Weights of a small GPT-style language model, trained from scratch on English Wikipedia: RMSNorm before each block, no biases in attention or MLP.
Each number is 128 + 24 x the weight over its row's rms, rounded and kept within 0 to 255. Layers, rows and columns count from 0. Numbers have three digits each. The size before them is the row's rms in percent of the matrix's.

# layer 2 MLP gate, 1024x384, rms 0.123, rows 703-834, columns 240-287
096:159117139152087125140097131128187119097138095103128090133144127115133133145066135132134158115132093116112139147161093103158116102135156113127161
096:113155132128118139156120125149118120117128156130127106143136096118120090145116115180128104124069105142169154102152116126120098115142111156164118
103:185113132159126145149117176131116127135126124121095092176083157171098098174155121128102120192135105137133169150147124141122124066125127099136108
107:128111168120116110157113159176156172125153141130121132176150128189124147165107149140120151094105090144129172179145148123103120139092097138102121
096:140092122164131113137090133095113142122139137060117162155173121107108110126154145117122144092116136100121118129101173105143100129154109145144120
096:153117136102178158144114148152139109134130084123181125131156126122136158119097089145130154109126102142112169124127130125155162167134120081111120
098:108120157136117112143086116100127146120169154177119090149095091143105160198130125139119091116136152121099149169090130147106150136130131167142098
093:097143126115148164102144133091084129200120111129095128139140165144130136104141156105107141079127180103129116095154138101130134137156111123172102
102:154141102095119127124160114128114120105102082173139148137116139118118163101130137119122124155148119102134175134144104144186125128142147157117099
097:140091104114111101102114125120104157129150102099132178139129165102144111113128137099163073110130138087121118117158154147127103086131152125140118
092:094125125115113125167140090122146101168126119146120138157119097131151099122144101121123129127125123163134156157186117137126121156144115149096142
103:143095125138150087129133076135134120127131121088143123128139153071141114145119120131163146153123169099072146134136140079114110174156116149139147
095:128143149132119126155128125106153081100140151136096126133103102150084137132111155091152114123091084134159143168139091146139104125110064150183164
112:140143138096142152122118160134105114111162147101149105117187108127083119137139160110163107107133125135104085100143111150110164177116138194137129
094:139139117116125170164131132104149122116102136106178097075103113155087129095076163093106170076107112157122068143127124164113185202162140145128085
108:132111121127172150141159150111135129120112147175159127134096093133167148142116138085104132115128162139156162057115136120204128182161137143163152
101:182114150116173122160104130099145143157117139143116128101125117137130150131135125098106141098080137153106092139101132159162137122098128130154143
100:129143186118132133164161089085108099156134098131150095085089133161126148086144119105092159122128116126106095078119171148129139143127137169186105
096:141145138136150102133127122127111127130066193119138175157153100149151173134112113095134152138135155132134108127121154124102081134122105153133179
105:139117142109143116159105131086174107124163151148107141163180120133106138140153176142148123163129127163094105138181147170136172155148110154146112
104:139162126110094120146095130157113164109111142138120156099117111122138099124109151111166121124117134095114105094163139163081152140140133116176197
104:149121116132106113135141120111096117150155151108127176117107112164174122136085138124093145121108127114127101157152162117164080123130069089152117
099:150111138163093139146173118092156095129118128108135111127168132138133121118110123105158154099139121148122090146147160139150129083119133095144134
107:139185125130127139086108166122144145154101130142130150153102155145151105126138140136111143117173170128140120140169130089131120122162131142110159
102:124143157139111136120120087155130115098105121094134123116142129141099134124156151135167112106133157096096146101120086130130152159096097119124137
098:130150119150140103133088120128144140067154124178151140156160111126117104138157090164137119152143132127097099108138108148138106116133115161104125
086:087129134155116065134126134135124111136127073113086152109114150080148158168124162108179119123149123135109147127117083114165099128141061166139109
105:099126162118137125115138114142111082127127113156150129140124134104116142156121129113162155117117125128081120135149172107169124122195122187126110
107:123174141121141101123140090151140151106087129161136149146138141129123106101166139164121163106151084122153086101134148145157096116146122076115150
110:135109125156114144117136158161163146067130176153125122110130095131147133100148099136178122149148144115157135105150119117079145112153129158095126
104:111149124141115106129150137138143125140116158132133144098082172148149153111105111154110134128125122128110103122159139150146131186114105156139120
090:171114133147126091148115213167168108183101114106080105127124131131164129145143165109164141132113126105121135109109117158142133119065089121098091
102:110124152047142159156136096141111102121121143106134167110142146121103115142175113136156109107113131102126094097162112100154128119095122113092103
082:119115116143112126105127134129093128141135090110138122144143126088106125132134132144121086132086129122117097110115142083103108122128139108137090
097:113125106145168149168110076140082108128171121129124092119159146089082098100122143143174106115161147102130143105127142126123138156184120172151074
101:086144117104123083133091111136135132097119150125105129128139135100117108094137121106139125156144137122126149104172140128115164178128109168154098
103:157136157122142153110125150092117109145093111150154095177133155144131120122089110149062127146144119113109182149176132134133185103117138119139148
093:161143127135118115095135121086137162115122111127173166131077160106158108100090099126123189173138109093156190141107092087140145129154131124100118
091:106098144161146120150130122146159111147151134102142100125075138109167146132065095155145161124070117126118113121120162125156064128145133105101082
088:158126131142115122161098101153158142113181137119127120156098086122136075163096164157124154113106134114117139104155142095147110148152110122183139
100:097139127062160135132148185129123140150112130071111121132114144135143118178113139122124143087129125163139130142165157078133127097131111162132118
098:140147123135121111115115095105134147148067116132142118128112139146179157151088123133165123134109149126110125126112108126145150132135079114142120
097:108102149173104102137097124128120090150146141089086142135175149151111135084122144130131129136108173115146142101137149122154084169167111113146136
092:123157161092126125111077115106171122130100103148128129112133130140128121128104114124121157146095100069133107137115127154152129104128128142107151
097:111135100116140128120135180157101108119132149105130084132110099138115103111080138172124121139108162093129120095133160103139152143133180160123116
098:153128138129158131124135157132120122117053140144102107138113111158130119107158138103112174109130068124181146138107114123159106134126160142140135
101:130093122120117157155108122110156108150165128110124150123138120135130115113131157145071119124103152168155117178131135142113102071143104128168104
105:063143100097099145100123067087120151139133168164122119145129145094086118135108166168161146091179195118148121121108118130152103108153121144139162
103:087104073153110145132137126146105146103103123132112103120171173094142143099136136091109083122133127125150120114131144109117109173144118110104090
098:142106148141136130109106172095134131097092097150133094098170116126109154091128130091104116133126134135115132138072078178085139150153128121131098
097:146119150149108109105142120140125087132130112145120094122175125152170092139125090095118086107130090162139112141120151107148106124116124125158119
097:153075147128167097128173140120122167139113121162121145186144088111115108175126112151094130108148142129128121138121121169180190050128113142145123
101:174122113135119107170144145113132123089113111151100132108139130127114136150132119141152117131122147130109181154141129121087118103095117145098096
098:110139120104094138137152154139147160101135135134130142109117101118137122110129113153143118156096135160141178115163120103138136115100136143083147
082:143118124146099110129100117118126123139123137136102132116117168144100184124143144139136176163124146119108159136137135125163108123132105132076125
103:159124107102102119100137175161143112081089118134126159094130124104149133128135133144148147155166106091162103153125127125115109158113088111129143
099:135123151143094119148129127135145129142119150087186137078176154148122089107125154160121144128116112114138107096136155116140148109138098110085123
091:152153115140106177117139118113151179111153129126154124137126076124106135133111138149169114137107179138106134087126124112116135115138129123163141
095:103099124133088156183101147158174141138167093162083128137115093153142096110125122119119122141161118090118152151153154148139121143119091168125133
106:090138131125124104136124109105122132135127139124093073133131071136159154148150110135138107148132126123177177082155114151102131137101145121127116
100:111142107152119121080114156117165133135144150097070169130121154149112127097104139102129110148124117139137132152126116111148137122141131111110126
097:125120143150128120132125123158116129139115097143174130123145094091115139158123178141150132132087065113132133167103093131121161131150126119155147
100:124118176092148148103112102114114125119139126134096136156150137141135085134099133092104137108146138153136142142124090125128150184156097162118127
098:136119136116155122132106069126110126087157135102123144178161161145114154134125097125127152148092153104107110135137122131119139116165088116161109
111:135131141145119089145147100112153099114154107113106126172154165162081126127164159111147133156146119132138101144128142130149108093142151134199106
094:156136096154128133124126155176195113137140141095169128087116125101152161124125095152095162099134107103103132097119116097095094192159131136094125
095:091118128135150068126101095122105081118145143160115139120087123139174119134123110175135156164164121153116064145161098148137114123168133135116141
099:119170107110108127094105166151148128131134107170098113119165079129145152124107170124095142121132121120180083122141131083137135132125111189103096
101:146079120122108160100148136140164148101108109125123137143150137146140146106125085124093125125128149139109137083130123083145132143115136101153149
084:117116157129152142127106143090159144143139150126134130104137160133097172134157128113146131120077119158147153153126141133119182078114117168157136
100:129157063118125125116120146130144163136091143142128092148156132137120120178121123088163129178113091139123138143132146126146155127086145134154133
104:126109167151130114093118151090111150127153100146099080137153136124130127105090144105107113124141134127104144173139136164107141128141124118166119
097:111139098137137126090118116135181143147125128143114108121123093117102120144097072128107135138118166128141086132117130135121125062123162157088102
107:132141161143126107120147152143163143104132140156169142118150139097095111113135174092142134141099141130133117149135053140116118121087144184177157
093:121128157119089111115142136146109113147100121149111110099134120129146145108126132092171154164057117114114105121118151159172154133133163104151118
094:153124190092126175100160120142110141131136099109111176101103108136114137144123132168097105103136109128134144165146097150123161099124155110151114
095:155180113121111145172150147138119162087119136089112089121171130123137148095119111145100165139140125115128081143146089085135074149167155103071123
102:132104092127107171119122173144113127130131080169134125162131154113170117157106150146137135135117167087135158118107137102135146114140125081147155
100:106113123107157183121069146157120175106121129099121168126127170083094156117087121087112127102137112145121146155142193172139099139132126126103154
090:191124157180147132099142148149145116126134135120123170128103094130154175125094195132124138125131109134106127133090107133083119103140113159169112
095:097128138132129114065154108178119140131080160105173106177162134133139140107141123151135108110128156128113134130111156092120137104147139080138108
101:105113158141133158107118115103153106130099104134141128148153147129113142096092146118113130170143127101062114148144109127143059123165108115157133
095:147122090184134140161136133154147168134129153109097117142152164111127161111122094184128107146099103130145138162128119119136193103129100119103143
094:160146102140150168101170097134139147139103107162102100084111126138142123139124063127131162104133081103135091113089102140079113104126124178137170
106:128138134139127131107118124109133130133096114161166086129156129150138127145127104127104143120114157127130157137148173112138159077156112121063120
105:150122145163137134163173149111131129126109121123109104167161138089134131113148152102094163175090135144143184115090149095195152111135132163129121
089:114122117101148152091130105116092157113151113123127124097109110089134117101136090131109143116106156109149088144122121152121100113150095143123171
093:160110156123136150121131104184140147084098098132092136157124132122123114113144093129106098148150054142133138182139116103215150118100133157108142
087:100182159111152100151098070097129113154118116140098119161097122129144130089060146125099121140114143124142111123142112116126088125154118149124129
092:160113123140136135107088108114109098136107129119114175113095115163163177076103147135139089121139153173138158165088132139158142109128114144115102
098:142144116120095145112125156163132088089090146122114100081118129123136138095122082195101161129119115105135106129157122133134123118087104143081128
103:139127095144095132104120118122126125139134155151135114124133126105146120119165149141138126142119073135158089096147169119133117102108131132116110
100:120096154156167144104154112129106091169128122121121125127160090132106129111139186097147084152131109135096125118108118123138106130105127126131145
108:117101116111131098132123140193155157105063175110128157118130139098111153153113112155147143144107119079104149149123132125146168134134096129117145
096:137097135118141099144111173153134148180133142131172164092129160119074148090163125141145141144116155119153102158147164105130134178161099148111120
100:097138135088124138121097157137097132109124129170132143141151147114134210128127139149088116124173097143151110104100089107132131097137119134117124
101:090127109134131158158069145137118136077140143118088147177122081114137128126105132156142167142170175112139116163153124092093106145149099126132141
093:108130120126154084121128118138088127126176157195119154168174130142098139128153113159127130161123141112112124123120140113129113140154142149139096
099:091119083096105128176152142164144100090118126172156113127087109140116086138138095148137118104124080123126156102120163165105124093102116146110080
100:127162155105082161174090089128164142143152101134142097134141125128131126106146111139115137139158098112153129127131117160143135148139171093098108
101:119125096147127147167158150128150090102129147152122122137108175073120138098161129136101150123144125126191140124124149163117180129122098127116114
104:129150167125099096149157101141139159115120107163119118163131135132123100147192125108151155147105103113161152117125097160166117123093079113126142
095:115170150126139136088109119117130137116086107122114136122129173122135073084115122093089107154144143127124128116128133159134142102142108166134137
096:107059111106134093126114123141162128141127160149103151117163144077118121144113094116136115141099152111138112117128114117147080135124095136148106
092:066121127156082136134155112120147145092108164122121131121123120102098137150115099143108158150145077065171102134122112158137147112156076115128150
101:116092089104131175112105146165143164151142169077130104106141164080121107122128123144103144103134098132167099103099111094105129146130123123145100
103:184138162154129143110116147131122127095115176126097096114119112142126140148093098097126130114100128103135155132136121158139145163137114186124154
101:119135142109131172100129144124148151138158110109100125114133175089105111110153142130167134141111160107143129163121105157182122133137086159158117
092:096074109134119147137114158099132115125163123146167133154145129159118086124106177143114087126142163120114186113112106105142129130126144147112125
096:126156155201113146130114124138143140146075130117170041158127132111121124116162132143098085139158163129139108144135109101182138180130148110121125
098:143155134148149097159106128148098106124107155148136137128137171128163100138138160125118098121132154143143124148162126115131115165160139104180129
091:164135112164177085083116078151127145155140071137152099110105110124111109131162133143108098101121140120074101090145121113141104102124126136110082
102:166140120129119119106125143134090123129129147157073149152115138124088086148132149132126122113151162153159137149126105103079122117143128150112168
103:131145092161118174137143148142135129120165117120141150134103117156143092127137136166154132109133175113148130115093155095105105155128148188076102
099:118141095126172152130127123185185171142143118079155140124119124109127162083096163106130146125102084109150115161089131105110128134134112137147096
102:134146117154137179058127125125143129128136112118127134158133177134162141136100136128129125149162165105178138157149131127150120160104126114162129
101:157115108110135156137117133133104127118134105104126088091162096141144111111151174155136150133110152172094073138171119112124138115164124126114128
106:085117140144094143146166139139147128118116081154144137147131106106135129133138086130086101141152115106116098125169093118090117134148133121102162
104:184082154112113100148117141122159150127130093170121123125123133120111136164114121105121115145131120123121108111138139089117163105143084147112134
104:090118151141133122101145098109093151122109142107038126150158164113140210093131133108123142153122148160129141119147100144157147119148148127139147
100:121148114126188128105130116143126121119077099109114082133097176119097116091147143088103156106116137150126157133099142129130119167130075140177101
098:127178115111133102148126136084143139122144138091140142155133139130138143134073129134053155107128139123118107114169119118136125143148139153120135
090:110107095151107134151127142139123136137150117138094126145149120136101162160135121136156135146140156125111125129130136104128097110146121140160086
097:127145112130073124096115151145139111126103121120144102182108122094150176123099094137144107144135110134110119076098132118114093130124138135161108
098:113147119122093114127123124114112157147125097097165122089110136112160174106145133146116138132126101110168141165165138107147093156155106111133156
112:098149123152074110133159140173154140148115166109141151096136104154111140132140148129176126127102115134157110133116108099124128119119092150124159
094:155134143151140101105119141144144090122159110154161149117142097136124118154112168128094108093125081140141116122108113114109127108075119138137166
092:127113131142135143128113126091107139127125133114140173123172068134118139126156139121131149093123099097168094121141125129107109123141105125087127
103:143079099109141141108122081134174136142145195137119118129113116106099143091146138122088132099132138158194145119139123134138115135157124098160134
098:131130139129124118127131105132111132130121116123146135130162155107118109103160149074137121146141114114143180105132135110150152145122154132149151
095:109109135138128081159167149167131154146106125113156096126112138143108177121128114158143112122142134150127128117107131154118182111135116138130068
101:147119117141137135142113118142117164157158120032180121154166102136142150129122121120165164122144127133143105106133108128145131150138070133138150